Weights of a small transformer language model: 3 heads of 32, attention and MLP in parallel.
Each number is 500 + 40 x the weight over the matrix's rms, rounded and kept within 0 to 999. Layers, rows and columns count from 0. Numbers have three digits each.

# layer 9 MLP down (transposed), 384x96, rms 0.121, rows 254-326, columns 0-95
540511511483546509484526555471555496492547460504534447473490482518524481437479561518455430433529500521519497489478439497522545464450521609454530553494476522462521541491474474482536454520556501519481490534505477541482510447494533506491493556471541493511418484448536513533459454511499489531
492505461476473470532469466510489546494506446461481513516512494477535527481492480530504505477536535498491565501528476508552521494509512489472445441462533547477517483500532562521465541516517533506470551505490545533492476470461514494487479547458501520423523491486529501518511513475519453469
542517593413508532489467534496467450545464502490519533439448584558489433508503521483487564493463506548492443450514512548525450516514470481458565526520489507528516472350478489475517537486546454529547504429561468502519554483465467454498488534539471490451508512450526530572476430548505470499
499461470500500480526504497536522561564459476530519489489509546467523454499524490502454509584481523473492482498509462520509456510528506509414527492517583494537559503517515531467443535515480543480496413454544536476493500501529507445496515500510486491496476494491538551414463440501455491538
499543420599530516529453514420490509463506474539507482546523493554476462468539566497473515524478432495552489455420476459581498465461517568490473489498508542464508525521514484527551460486519504489485535566559501491449491485536528482520489531508528462507471460527513488496451454447553450532
504583511454544571528469492480443488502499474529530481546513487514479526502512470535462503473483480458469505494488525526500531465532506516492466514429479494474496486531478525525497514503553478504509460503478517516441484518475517506485526517513506522443466501495556509607460482474501450503
444633496500499524508489512525523481512517493439430511539431478435500514469493503498551490410543486532544517525498436540541487515478427538489450485556484506513503483478474541483541474482548483500450471519537519562491488488448515542568436431516461514472409525525553472593449447477523494538
458486454536514506484482476498430498478446560466516464523480515470513550492512504497495528571524544460442512461498500493511535477468521551546522512478436505437481492459541531520473469493563551504500558492486533544437528485505510539443489534464488466531536498515447515426533529516510536519
484504468526570461570476517520492498431492496509515462459468484574494503510522519469467483550536522585498498533492463484459478485535527485545479475459470461498507467560482477496452523478544461554487516508555531514470401521483486539521542530500492550477415489484463527536513501491498469465
486506476469550557477513561491469498462475549459445439511474561508554498473514494537471519501453566482474477522496489472536509567481465477555491517460523516528517532475515465505505583603523465495537510516514530502447436443463513514488485545533459509496504525424481467449539466456557502484
491496485422461500513524544471462519522457483518453615460427517502470472498536546515508508519534539494536518575518453521546516493495510560459458528523473484515550461509489522465513449432533486541436589536495559545488475574423521483559474441488470455506466466518500563510451463522441447500
388553480481464481510514520523561494492498482487498439511450493479498465464504426466518483462463534484500508535511467472503463518498503552555484491493485478507554473501528521476559452466518552515480542509527493500442520521555569498547491497546504548478533480524518519479529562462479432466
522584488488509491501498579487508527457494485543505455522504484615552587490501504516533458421496496499458505442508513451506497483508488563495524441495450508495582531467499508536525460527580463534520479490423434504471557439442472489532506502492539484488441545480498512573507439511499453509
457488467467496543577467461593527509474497513514509491429500494451553509505504512536516464520451562523552537532537564474458422513536516517493492525440519453495467437411542606498522582452513519485455471487484504526464512526401485491553520482473461451521552530452508507523479450481526480504
504494508544554428449537476389538504455382507417525471489577519486506440424550530508574488557550539475564529569575504467466424492548619554615518513572505573454571591516493417480511433471473493441563515493477572509521417495405474547482533432429491451522394433564507495395526490586510512460
483455482452465528467517436535523487527521471509513489525480475480510477486517495481514491479526480523479496452449486492519464524536532559497525495430458466531499508495553481533570516525475509440485575546497537524522481456442506483536452479542497465533495488442497523580504486538527514551
436495477550462482534517520520503472508537481511498461465493507536478569512461510543512448514539513506480493519481564442510513485462457471506444532485472507480467508520523430443506470508477538504573504508466537490478504501512528466494523514521507522493534510490502484622476549492513443493
511462539503438508510487525496462519441431438541565549574461513586429561544498449476479401517457557574498453534495606562459504395459548485494390562503516443514502478466449524517367470536556586510602564465416522552543529541521522444504486503462462459527584445533513541491526515395496513480
483641509481535505516475570502561480466560460477501468512455479476495510457512483521528422398488495516506512533474518519503495474505479514489468504506458499455533444472533562535524490461592536502497523483474460491481518487475472461543467464534476471414532609472521466796513534481539434485
541525518445526451568479608532477517490441473500444489508445474514537425480434484525533517524492519506513538481541496524522529416447466416456499477511589530476509486525495622546453504456529453494482578585473562497478449514474492474510480466480502475439547506504581481478463502507413526560
489491423482509526521514450534450542455458468507532469531503488536523471545576487507507495467537488534559497488480545551546501472467533540532437491402504487471516488493440469576470499465456582487549540525488522538513500491518539516488504498489510491503519507480518441508468396534555486520
472586486485532573504500475404488470520461427494474464490475542544526477480563419515450523489503498384503513520488455529504507547498491538515490481517464586543484546508492519529503469453461509471573470481516530517501587454538559437528509480534527511472442438396431535583530466495541506580
472444540496466502492492474522508565514478471484531496492497503534499519542506505533480480469517516570481563508482484459510527503500515522452452550435473527484526483505494517519491516456527521478514531525420560518495477492482507541498478520527513484474520515465498491508551393500504442508
544492489545512538514502437496536454494505530514533479502521506457466550596498532580444490555498452569524528481430476507555482552520454562481455568470554480574477479539450455451378604537484502526497478528488477486525426544475535528504425518550522425487469444417516486532497477434496534423
496527459506505495477505552481515452488517496519501483483480519497476573493483515518481515463472488471485461499466534481494521509489492461508478499506510514500503508469504578488500490494511486506493476516482508516462512516459481492498492472497497470502497510504510529888506462514476498506
456521546429472491537449447456505538530575516522499546465510490627406475453526541566496469560439504481492535487523500520455443543518419482535471504456442443532584480562555572445378538466484462505507607564525519494497439464479458537433538573452521512476574520508469530513485528403442494476
458469394496487487496578472539506475529562492451460513478465532476485521469489628492518522469502511484499480456460484477433489494473488516461500430493503489520466501452511497496475539487586485467486553560546490476504493480510537532541484472506485529503531526554518474645514490434498520559
509487564489565554502469474569511415515490404607509459477497526540415536471473537421437465509440468455509524533471584565497466514506523502506510436490529546567576444538537489551389437615494464519528496553493506476571510506475461452526494453502462510526496500548518473499482415539463463487
576480502552479505512454399552482484435504506459525442486543522516474488494487544474517418557504439473469413599492472473514477555584512423462526520503501429502510517482514484494462530607521590524480506473462496554545499551502462459550462483460490537543501551479410570462534534472489465537
459532532442497515527523533538501537435508509492473518547464534527502495501510472508398489495476516549524503479502489506530499427487496546504488482468509501484490515461558478489499585521480511505446527531499523463475475428506521513521498573519498515486495483470452499449507489537515501549
484470489465517442540469483509482534465496534516532453523476418487481542407496480494447468548569513511538550475460552546569534492544458531558419439492467520546471485482499501489421525502504531495528464528427479461466525509458493477486537496473503476512470512534523535584548527561467522528
493492526446565486468417470506463565534524462506482491474549464499534515480522539467468512562533509533497473439486531545513482432490515467479534528450534509475543480492521468500510494475465543479462492492542513495492484463464513477503493466540527469469495570502537540588465444530522550527
554541454507532394507434510494468508445462418549519515499482487468556533487447549455485473447488471492515621481531570460497510536476556475455473527467567483515528497538524532553484501467524523495513503502517495498539535500540548514481517456440511496535445472579448461512512501521505415527
516548467453487469557520544482473520562446511525476524497509467489461464482526495532500545498496512520507525484507500509523477493472483481539501508589520517509494495511474476458499513492441525526518479451486485498516508513499507532531488480512529557444509479518461455368469574522489497506
519665490495530539500436548469554490455546462512501481514459488547518521451500505548478459429469492514481472481524534517526501508486448522523461484503441503474500466448528556505558513494488480504473464470468441519515559500434528474550482508541500473463522552486512486670492530507507471492
505558499516488509517460489630525569475462459463468505489519516515529490538501516494519508454514509560449459440503459417532504484497477588495502473513514486477478528466445456510554548446464591517458440426528524506507440576500500527493425494449504568515467535521529456464549500584490480495
505509498534483539454487461511497497584474519551521454524492437550525513463464547460440539503475555473499553443513507493492533560459559530537548446467568519517436487466540453409524534488505497551492458505516466489492463452442458477516467494519536522463539529529521565555435471478568469458
512508528520448515509563557474421548479467483507450489375529509464442541512442456479475485493518456452440539497498475503620562480481455535453462494532534436467575511487589439466459545561423445566458460415480511497543493523595523556438438524554534534528477591592487473488481536480533552517
545519516431500471472529452495490493491489455489562529542449528439530538485409532562547509525549422564521450474597509539451451419496542531522544420547511459438483514425526409530462538522446521509471413448454479484545453536497544516511535444536522447542486488599575486592515524452453450552
533522532483531509544530560560537513439481461494461505526539481489537576519522522500493518412533511484510517537506487584490515526444471442438528413595471542553450421501441486526501517472477421488484424490531499470486487558476474534484562490474517428431465498475450498484527579504557471529
514529468587543486423547575451516477481579510575498465476477505495511368425526533525507529494533547556506535451493457443553417494481488492487570556512434441540474448496516492477489456537480477455469468493443478507398485511461509493524452442565526466564535541527519549602514517527437572560
491563522517518455473521578478550482489573534487473510486485462482464439487497468502512510460477484499532502516488553494499522462481540517493475564510455509479535569529552466475509510463525502472509535515513472453506476471478509571540493447461454505487511566494519458435503534447459428479
510539526540503414493495499535429531536502473566492498531427477507457509457494474503450541565518567452564456459465536471435446504552466456462472452515553500462601495477532603606548504506496451475534506469508497514541513484460461465483505488530393520445586518484549501488488476558475566498
528489481493491515540518516500486516420478495564474472524443509601494480505453426495466506487480452495543499436581463572549519487460479545492573503524463511477473511468466508450466469550482560462511456516494469497554515525472519533494458524544477459553472517542513482599462487486527533469
482598486503489515451461610495519494463433515475572513469489419531545525479570515463479462498519536473517508444537502521563473513514519502494488619514567472496493478535535455483487516520510451497429486485447513466453476478461561535492510434481546509493466496533477499422499517489498485504
491467516507503490531477439504453535477519511520546482515517488501472537490499535513489513486505481492489512542469532538492514425525454470535544475505548522465511456503489461545392546491479478519422512566520515567519474522512532564517529541508490478445522465431494498514435522507462489514
528486486471493507511539532448523532535461515498498470495472535509542519491450446507461504468478522495459477461560493469513531485521528531481487459499573498498487476493517539513493486480540513534472533499480478480482463525460494515490488501477460461493424511489508551667523509514500498503
520534500488478488458453484485590517494478486592511512556483482494460507498460600547512483533520485412463450494510520452474491462565426472532606457489522502509507477480554569422410594492483481477540455454546352435494494569529493493562578449512567525499512538504510535450530533532433524484
614529508618492419488541612643450466541512465477526574549565444447539351516415560494662487473517522429474457471446407452433502448441502437486546473461457441453586463511570506532468505518591476450442567525561435511482544430499424535472543460508526487588579550484609443539511443461466509495
547534536438513528473500473444528452493490437491494522471526473486537544495537498466543553494484430514478470524483454588500548477486521483441479494466500491493532499450559478571445514541517504492547500441509422468537537506542526491528524483519535518459504506457564444478553475483452571436
464469509444511583478482478482503510465503484493471526490486503479556520480498530440454507479472510519513533490538482511516506525539512507479477495460547496463523463520522519497526498500487503525561515541501470527468497524491475500513513516543512476457480484507501457582462510520486468483
568553516562538513501451493485524478433425466531468484539438506559497532475475515420545522424472526499540566503609501563504475486517544514493514318510535463499511509523448508598499457547472479509476438466468518508472490482491556456534443533518553545512438539523481523522509471462508551441
518495479479477532483442531535542506459496461460513503469510513530498469529546543483508442457540498521410507512465507505504474445538522559527524539445560449467549514540501563476485545503510445509458517540530513456469451492486507530536500487507481521477473468541456517578496475501484419540
504520528450387425422512506547497477502470593536471591542514521518449468507564593573480434533513480523470484480524482581453552544469507438431444421521523538492515567576515551542451488445507508464526565449426525499519512527559453503425493527472454473539560417473397526458522475462556527506
456529482528493464509563553470485613530483499499477530473505489528460503471466554518501554481511485580441516474488557408521518480453486550504493525507534495513502482467562463487364543572480555537530539535464558500443410480551490561515483515454502515500411514534517455496453444480488427430
492606468495467505512491507511485520515468620521510455481458520507515529489443462509419502477457472476520479472450470530525509494440498507493530498493508535493445441489516451572522523559504492506525536532449445486582481488442596505482576562453532524517455504504448573534513489507470543495
507473467472531504510493436449526533509446502491548505527527469523498528464470478506499440559535544518487527493546475472518482467565510497534558466517461465514566436487501542465566460529473490521531439519492506480430525498453489489527460507488489451468465556530530528557468507523505558440
522486419459476494562534552404461417593491558474498552459488468469524453492501503479483483487450463458510509551510463533525487582427485524500534471489536502544517575522449566493439491554446533465518456452520452524466584515532483449487496543459572599598477493551554542420528517517399502507
511482520523499456560545464548473574447514537531513522525518500515504524509494595468535475471512481521468499491563525477449485487465497467513435402528460432502578435464500405572501508488504483472488576529501456607475439529521505532501553528508500454493544478469457472523502468495473565498
479534439626420494500593465485529482465551496522499534474464443444520492498586477447551500483466544470442531493522429487408505448506434629553529414535404482416473486446463621575552490589507558513369524584528448677510476555615463494524450565561354439586420472455570514452508616514503439421
554472481465506556435449529468527441457504583601535498470507449535456559503524505544463453548463471497552507569522541493544496511488448455487502496539528478516503483473504522528471525531422496515582475370516407549502508516529446421477450435539500504550516537552406531491471576579405505499
546488508538417460488525488469530527527500478463524541518485565535509600471579509477470467472421567530506577472519493428464460482452459547519470499475403481458543449540491457499468560506516517469470495481498462549509480464640567477527473487516480518535544467525511532534512547413549490456
576414481450435426473490535491498514470494586536461476538518491537531463476573440452485468544475501460497410484477555460454430424448535480473599477474534567541469508466495582444544409508446533481479581582472520512537435473570407556462496569492547509552530489534586546557503524512497502522
509558520519506461508505523472506511443490441510498481470481493543509501496502476482533505452435493481499503510509536525478505493523462539512513512526502493431539496498521542518492498501525473482490484525461475475503522509525523490516452445468482524493463520474567488766518497456583476462
503512452466469481535469448514486423450504594508516498532506526514444542490565467467493546482496470423502508441604501436492483491469461548561505367493408517561507490489458521440512495562531511559550473484515485522504520481476561623477459545506477558618462500472475560509487540526508492437
496516408478472530507479556584477516396575458532497483535442597540498493445465441532458490427509518442502522512545514380461515550459481468490502480484539588446516518586424602458541512494509530569534456518472545470433534568545582425529537538449413479549407561469474563526517485465449560524
460491499530462496502468456504500531499493466490549482463430483487523530440492446479455468556525469525515500483454473503505454488486522513512478509476530490553538437510529492492471573493497518480496490501499466497508507500464523494482587521609478468488538515584511557458511544537478518524
489461517506474526463550449448516579515462547499541480602498492480501508489500497459470452508537533487513526452482494473524472467512490504499503624558434518497474534537458481564511506443447533438506507448469502509450554473489502461483516520544476497464439529469537515557491486538530496517
529434481470496489463448497496485510464512549488465505454554557502486483574506482513440562523498521479455494445491563482541497469443582462581451542492448523498505556542467490486520474552430508509536491502467481435540499506497483508495573498488545512494496486508482513494524533460481543563
525456474489476467578504510506520471533453488473475553581499531525488471481503537531489514553563525506524491507488449481478499455497505494473531517480483517469508440457501425450434539478534484503516408568522555482528486470498511459550528449469473468478504575485522559445555530518473501537
494422554456511488511533449595471534496519477511483506506520516486547482502576459427516451479488451532530519501462416537439514477485497443469449464503481467508562442501504517551559456489545523532570533536537560480588506505508488484486435522553579475477396500437534491566459519512473494491
506529505492479532575507549510489543550495486527431468485522526469552477464469489530520480441537478510534570474545431454557527493510518497463451554493480516506500476466521625496495438515511522505497540534494518507465526493435485560551409519474484439467424498475485542465410462462546488487
491450507436495520554501475521510502527548506491582459465476489431459565532469493459521485528434443496494535473510506511560479488543482490447477516455535500510504491472505451469452454536496496480457501501544475549532559478492551488519455534504532527602451512500527538642478432550515442463
# layer 9 MLP up, 384x96, rms 0.148, rows 255-326, columns 0-95
490531517483500456429530503513447495487496488539479477460504470510510491571523454491461519515485439484502498530510530500443518547521500452510513502543518508532460478530495486544534518473493492547481409464505483485522504476531495487487559511504519563526500484464585476509497481507500507508
477558498525428484503570500556504483532487541524437461477437486467514498494566446574494502507448504510515520557444532499469487482438494491447535504487471529495547515541498464461542472528515503464464528544513540352525470531498555567585535425475493494503530484542602463466480531549478437421
430503566557484486499468514516506487609527477482509477452498498457532466540517518495563530509474486444578500573503495435512439486537506468480491506483467541512482503518517464465417487461520499487502540456475530502499487493484483524518478427506523554512528547513476499496551527535502552518
496503515493530413522515512495507522480489508539432468447468424490462540493514568577407500539460423530479515489549494519484499461508534466552505492506487512534520494538447523506511487485531518571548482510534537454476549479514478497557541464469498555485494554413505511443551547444483549502
551553503545530467468481530485518493470495472484403506479530485451528506473473506503526489504461482476579513541530459499509414578483508504463511555529504478460487501528531506445527510464491487497471510559465465463525515487569496471517514469428487520503488520451473529521508483501507491514
515416484522484528525500488466469516494477529509507472501531503517466532505517473495433507589515516485495509482478537497521525476527520430533518498480516491492499566551502407498422532477437527512472505509470490493531480505518508525445514502517535494527584455496496503422490531529503527484
524498490531482486497500500504549505565522503477519494528509497519464546513478493566493554467438423504531486526460460480522449490496501499496538521531499481510463515544507477511500527536482482513456512529509521462512508553556407534543418477533485530532536473409489467524487500552464543515
490514526534440515442497550474458526557493466546511476506509556465506528528472460489510465448436509444506531498513558487500481511485524486503493534581465558459530558521484511498483483451487502452495495492467453543528483554478558529506463466492530548555513502417512470433501507525499491513
526479542522483485482555471471474487519471466542536530528522477481454478488507481521541464513549425515500551506470507516492532509457570482480557492517503492476530505483521517495488487402530526514460513485472433491552548536528433520516491484532538568493545495480531526494481481540471501497
527494523532536538442538440497477441548476552485562457539567515486470509498468440464512491558464499525473479491475512468493464516533535467549573534549541489449480521459443472466530494519491526528445461465533462464521553476531490447465556480532536537601530520475508454448569480524485488535
538501535503462527495593472511518414541464544470514456448462479518504440544531541551474559486478472490546433533416524484435561486468484447475549491473497486447470519567442485504537466456484487451508520525484538469462489490533538494474524504509544576547522473502475464517555557470485477511
456571630540540448533490607487490477491537521500463499463458500473419526526520508511539444444463437513553478607488543447434422527483498501520526482526424462497524552546545471509555495527534497519573537485460443428502515536510519600516449453471500481505480491439534463480523554462500474435
470532513529536533456451514535512492575546459455432528510541527463501466576443455449483534536502497501469561520528517540472476526452485562490519524506488470543465516508483544473481458480535514572613406515573460494476523507437519575561429443388474534503504522383484490472483562515490513508
462524511571545488441518522443496543495466500507528476428500509435454426600527520567508484603501477401527472562479525521415499560529510480514472502575549454523445533570483373522511477461482485458525520493500468539472490482455464545498557546449506541532513507511538458449503532524538512483
460519507477516532510461487457486498467520529506538505469524451435511524559438518491473540526543461488554474470489438550439480494466525537491478498498541521502530518471439462490461534525490497482450489516501507455542549448577515502514485470500442549530492560474432513498519523523489511494
506512569521435471416521562468537447488531473562443453512505471483494483494487442458603449507497471487510565466483532511515513543423520520458539536488508426460512589522478462467511493465532436487498492535491486480467524499528474539476463524493514503539579554509499472490507484499508462474
439493504518511367556507559468502471503442535461529547551503504544422531556508490540474499591483441376532467514529557546490518518479593461537508574535498471531550487479456458516464474512578520528525498493472406488482530664503456492490629396519494506538476554437462554453494546382450458516
403584654609627442455546568503625426520587482503390558510429410523396495449348427558607453458416363502543529609417604495409471511489493512472486652540413454476539591510561466462582482493614496456567470440525377406519545449425409612589478438469451512555535555396515399514531510429545427349
481544518524607559530509487408514420541467542503469478442550483441529501485512531510517474541485480496516486567489444537477393554438545458493431514515497476484443480548530503452526479545509513410539502537471516366531514505545513560546493501482523526532480515502481418514501590520518516512
510464558493504545482479516511485491511487501536509497488416570488457488539452503478479462507568432484474507446452522505468482512521518510491480530537487524539505586434440474478504568508473547445518476500517512544496505512473499501491504506535488500516514500534549502434529567514488484487
482568511591436519509492508528471511457503543441475491552493504521463520595548580505486445528486467518483483448477480542470500529550468508437508537555446393462471563521466421478503507436475608508467525564466519481539521504530419497530515499420521541531501519527477468471438487541488491463
469484517502481450419522534526488506463536551521506571500515460488480488499453461545519550565509433476554516482521467518449476547462498502530532475510490512522513544476492513501489511555504480464499499484462488502469539478482473455506482455498492487525482470537490517500458552471509592484
486483578523503525475545541543471479498495525447436514442496524515471484504468531465589494528536453425462510543517493467434529501514536421494471471475438478430447546417533525499533432430543549481466549524491452516456518469548529495465610517461469504552544547516513540463537514498500521533
463533562529538457486534578557546438448558485502424591491497495481520471506417402502563468493480452445469487593462551506446440468524502543484575487500442462498556532473555535508486552513593517430471582467464462441444467498511472505505500484486479476482500544444457374543537529444499420452
469517477475549507419573484397464479529491500489516505496493530501495505534449447528525542486493489491438512525420471480523517616524528476534577583591549450499532513525425463493572528456476481462508514589545439490474527554527500461523552498529533507569510524434516470435563531504529435528
527514541486509439523498523488509372490533480438528502531405515500569509588461418464593499497424453508538498462518583522442483470451546532472540493530512551513448515467493493485574539510514441523454518503453475427473500554515484533516514542517429535520511541492534478526542536478480509502
515529472548476545569593545504555490479537479485544503564417504455429505516504443461451563536476475450527445466500458548529469466578520465555546524570473428483557531557473490436470434415442495509552517541485460450533521539529531576502512462506429460524476558435433546429474534465461529512
560521544438585443512596465525506523491491541446509480516499488486497509529472434503500457552544522485488481571479528549521478536505530479552549532533457498472504551527490535407447490416485503542490525465497491480528508565522524596488472456501481534472502481437472497467483488366415531531
535440500504543511473516457480488483557525521513505552519542477491534446482478489539538489530486491507458518463510457483408475537481586506522529490499535515504582530481439512422482491488498486487510448420526492536459516531472459489491471510432523550544505495493529463491494556521457509483
448567475456480472508461483482515519485507539496518525488530469491504410476488509448508572561549449504566483487463479585524481545541461431504457484528478544537448494494526420480554530534542549473495490498496479468538492436501460502525546516523421531492490453494546498483523463467468518511
474543517483509498527459537494562473520508499493458471512475489537455474526522531514526478479421500470547552508449523530508494551530480496476469511477477489478522515589508496493520453421488529492588411477541462552520522564491521537495485547481477470518564478461565501484572481515457484428
493508481528497466566504518462518481511557568442507507572453482536438454466492507488516558450486526572498502470490553531517498472517530458531502474539510474536477449460485404497501488465448475538505456461552472479480542506511540523484543446537430504565609475452457546469564506497426528423
480497565505523559458469445510521512436516517501524463515481521507568510483463508521465466524497475444535499539522497492493525506514531500457510514412494468436461489502505511512527458439586475479510533525525517513470513513514528436473540508488472465575535518471527489535519439453481541483
423592542521643502481500544517565502484547485466463477459453468443446504502464473545518506497454447432576526574469531501463489546462544545499481526507365516504505471522530523498573442525556455535536483512467476476582526458520493529548496443464496519488503508455519439489565527434472448410
514559492495531511513501507450509484507519524507492507503515511478432475542568461536508561506435518434529563512446511489428524589417503511527499516562559426490579546604500439498516519456516433477519481480500454514520476420492511494439611476519473518483488450470509473485469508411506476411
555501566527455570555558525556530495532513529504451466536476560500479493470554519462580590466478508445452430524445522468519497474501483421529571516513503456533519497545489504456549482454503467571506493460510466455476485531541514531475536434468509489499500501440489526398478491514467515455
483532420512535459516521514523520500566484544515439580512474479525450503485426472587486568434368489484551524568543515562423463536543517447459509497476548465556428470502491449430575516468470481561562455493594496529622582545509456497550529541529432538536507513425462533454526447531542540486
512537544476566534444568558506552480543518484487490499538454449514471427519485461608536478490412489509495531546469543507543526493464485489558550527556474488518440458553487521424432524500450454600443452382563447491552545484494499493469493490513521502532583469504534483450598494503471482508
484548464550439514467471575495487510486562499501493493497479461461505468547451450519474596560520461444449485519472478599441486523486582506413584565565488547505452534564473516507629470477529404456518463435537502466450512561480381531479473536499516553507499520428472470443535440461512603561
510538515505440439437474565509530465494520517495425457444453434478494518560460487590557541473509500456494480489461546468508494532481497529532512473476411535548431557432469438439538627484508484533444502521549551481527569560588521556487545484479488463446492546412479489495513537508451522472
519434511477453573497501466491441515529416503515515522506543544500539507507528527499497529557553530505443494492491491519500484529521509486521547450471553501503453493487446508511499496529450492542536486467478552536473513529498480476491542527517537540504524421480464518505513489530474550526
473529562495479505501469512486481447568442542471502459531526523522469491499519437489475471478533435528505528514558514562486436490516484505563530512503519482582422462484425464447497444468544520521444439536499510517591523473517519619528488523427437526598467526527498493510501525474460440515
439468474452486501458531495547462502567585546466516502510523557453475532451492516530524557515485452453491469456483460488466458461556567527492556562535535468458518506540486523496553460388550526513481579507529540449510536570508449504546559520515499515474462569501514454468480470539497481459
510471561519500500523528455528463463545526536513493505499497522509483470490524547568607562495518515518444458526462527432443479500517537503485592454446465484488461523497492476457632499424516504511503503479503430498534565523497513485473552527485471548525572554432519508462470564504423526523
521516496481480508497546538520530472550544506523439449416477491506462510559521531514500498509508508493491471461524509475474515496478497482492542488477536435576524508483431498516527485541551484475471552461487525438490552524527460474491494475520475511485510554525495432495532443499478486458
405505511554457484458450566535535494505453493489490487470471471503448509540499417520506502542512492495527516500495496554485445483428536510530483520574467528573481511525501485524504512513479498503504466502509505490486500520482477514487468487499516512484481520472512444510488511485564455515
491515451467512545449554533494443509515482523466439546468466561456481469544577456543532514467510507386561520590503499493503522548500568549482497593499453500534476504503443521541532451460555514426513516519466605555494521477486492546555442492464498542544493414439544472475484448523491451510
485572455488557466475575515516512492548499644427431521471555520473465466497540505486537495508454487431509421475488541502527444479515512526566512537524494534454535670529487488526546482411549511470490546548529480388522510512555476613461540474392496494553520560473503498482504475420480510435
514460541552537494508448513493464483480471518490462548502524504519452422503483493461531515564536528474522512490496533535521449506500489493491448511520495449430433568555439454435587485561512526508412495522475533527490554566507448528536474506437506496510499465507529472512471524570502492496
536513486558468504470489543506534474526496483541524489480551544466496508466495490467484510465457510490445467482528572458510537525495504488527531508536557508532443488486468452530462504464493524498476485490487499490543528511481507482552476438480515516534530529471499455444511493512499504520
448509511518599449515513485438492511553509552437444534457470484509473505584572457505529518581464530450531446485452472438463456498561507512472484541564418447512539529583487416503572530539469494429536499545536475577467481511532496541523513416483494528491457542538510538518539481493502461462
507514500520517492511528442511534473515507497530496454440492494497511536475533506538514488499492544480481495516549481507542487459491505464474560471518525519440452480498494428488502505445501553488505473497499457487544575535539459537495538543534527479499511515558496512437552434543511493465
571544503507512439533500497461539509521510541491498466459528472483421533493443478506486467521483482510473540447487510484456431456528555522541508587541489525481512567506540459518580562522458523499538398487491477485469488552513516550590507485498445540532533459430460473443451501506512495501
495488501546553477519564464460531542519453517436448585558526524513487493448450453489590465526484503497519472541447469532496518548507572518563509522494476503491465479520477476449573552434521541444514427510516526488524497503580471517574489439487468515498587475482470529464449478460403459423
453556528532555479464488488507522489510490533491526455448508468408523494533476519497480479503456553442526476469497547532435485535503545500526516548477579480521440498591485434429510489453462540433556467509548508461517454472492532537524429464439516545493515537459494406515515580497442476495
478508558517465506488487542523513504464509476527462540516493485468474540585501553477561501523482454418554556444507472507496525508488445499495458542482520457519542586582473484491479493452507488489520542512493534552489508523509469529542463508457450518490519548543494524463493481496471529490
520470515488523523520518531502488484550575500472441526509473513482548481508491488545530533513456462524463461525526493509417447517489480513466592492535529447513510522488517510459478505517499554485475529489486474472520527466536486543470513488457481511533512490512463486447524478440492520515
478504579488475512462524549488495468568512477505470509449456536550515515546479495450563473541533518442524530533397492461494500553449532442493525464545521506541513544468476514511568499514542512517448517496516444399466545494578479473492534438530487510490491518542550521455485531534487518508
424530528547491389461585492477582472425483564520493502508507446442420476651475577531528533569449387464447538529474621529513529479500533433476613509533441532469459515470468538453490402497449582509512503575545461485505485535574468573419500416495454502456480576462491416459504481444470597519
531527517509510496483502503482493497596468524451527569440555547513474539541434543486467454506546546497532478532469450539442538573498551533497451508486502362505483488569521450482567512508540525433535509503545449513503521522521426502492582440419482484556460594512483489459468550458488498490
464513519522449499461507550533550419550502545437509530515512419460355465498529547458474509485495524484476560419481527467544526481387486475450522544489465473453509562484499461517565486475490525543621556483604488472496557477573510580438496469479443502477545522452446467467513509490505519482
383499565502501466459451484501527464483491551517510557540546554494434485565467507507601503505502448450510566516498485487438548590537499486412580510501428466528486503543435470504467466417499489507546523502533493498479470536512514520526549449377482464568469508497525512474566460499441481547
515545546477548510491477560530532441484527478472481534469426381468449475496466427567530446499442452492514525512495532532455421502469516546485511537525446507434529521524518527540572497496598555504482546507531508482510492440435451486528532553495419526528525560406459467532575514462521472466
455541516532512505508442568402545501484465509519454560474448580482506514519561518598457502575498536419479494548425530509463445479525525431520482515540398514491436505554491458477502500470466473471593552485441458395558500528496496523548490473464483494554532414535535483465540521478500480428
512527528534536437568557554431480462529557489468451532472449433473447362512410411544531530498535426470503483483490537471520441502485546542559524518567451511574485490623498468375498580479506483449522425449518524528526542517538497635518516492445425538501525429433492451492449470505506464551
454488480529514537513514519405487473549485545447507458431568447476457495601516521433533452534429567438485488509524487493467493507493522463495517533467542463484474513530478532555496464471483492522456509533501549523490542502503431518498470516505496511555502530484456428487531512501491441487
505535520553509508487426511542573473476473559471515504479473538488544489544461490512448470561478493506451466480497537515454496522537479457560468527552527426556518557533469405467477573514533555441471481544497505466460473498504488480537554491489446554479504521513507444483495550486547492483
510507548545524510491521526485490546573512482437549496542482496493515527478468518545514460425498465478516464592532511486468459515484452529433560476528537471434497486494524509486451523434553519479453502516525532552501512492542518512497432494515462496543518495427494506504454495573452522459
475488518499474446487543535492520532498432535475506507502525489458468504516516493576613532544544483454571452589493531493484500415461494469446494492526522520502482564574530484453570521468551457496529442551469534568528486509511540451467478464508431553525491565479457501484487508461422464466
508489499509600527453539469506546502579486474483539483474513454479491447493553427468468504493455526470595453547470504568533464550486565476595459474568524491497458490463471467462547526423502533472465460506565498466545499566529506511583527494485427529529545524494479582476505585425497496525
517481470491530510492491478420468457547535516478532492524501451519472528508525474530501520595481462513535448548493563532504509492518538465516498473455534485510455488492490371514512552448500550537499437489539515437491496500496521480553527510522520575516588510527508533487564578501449537481
467516519492450435552497517506515556476518501476472532491394527434458510446469502516494595550480445489577477533453489569491467483438502494475463509559529506524472542522489479441562542467550609523519488556498494444513453457478564537541503437496447570528494484447509528464486489504400557525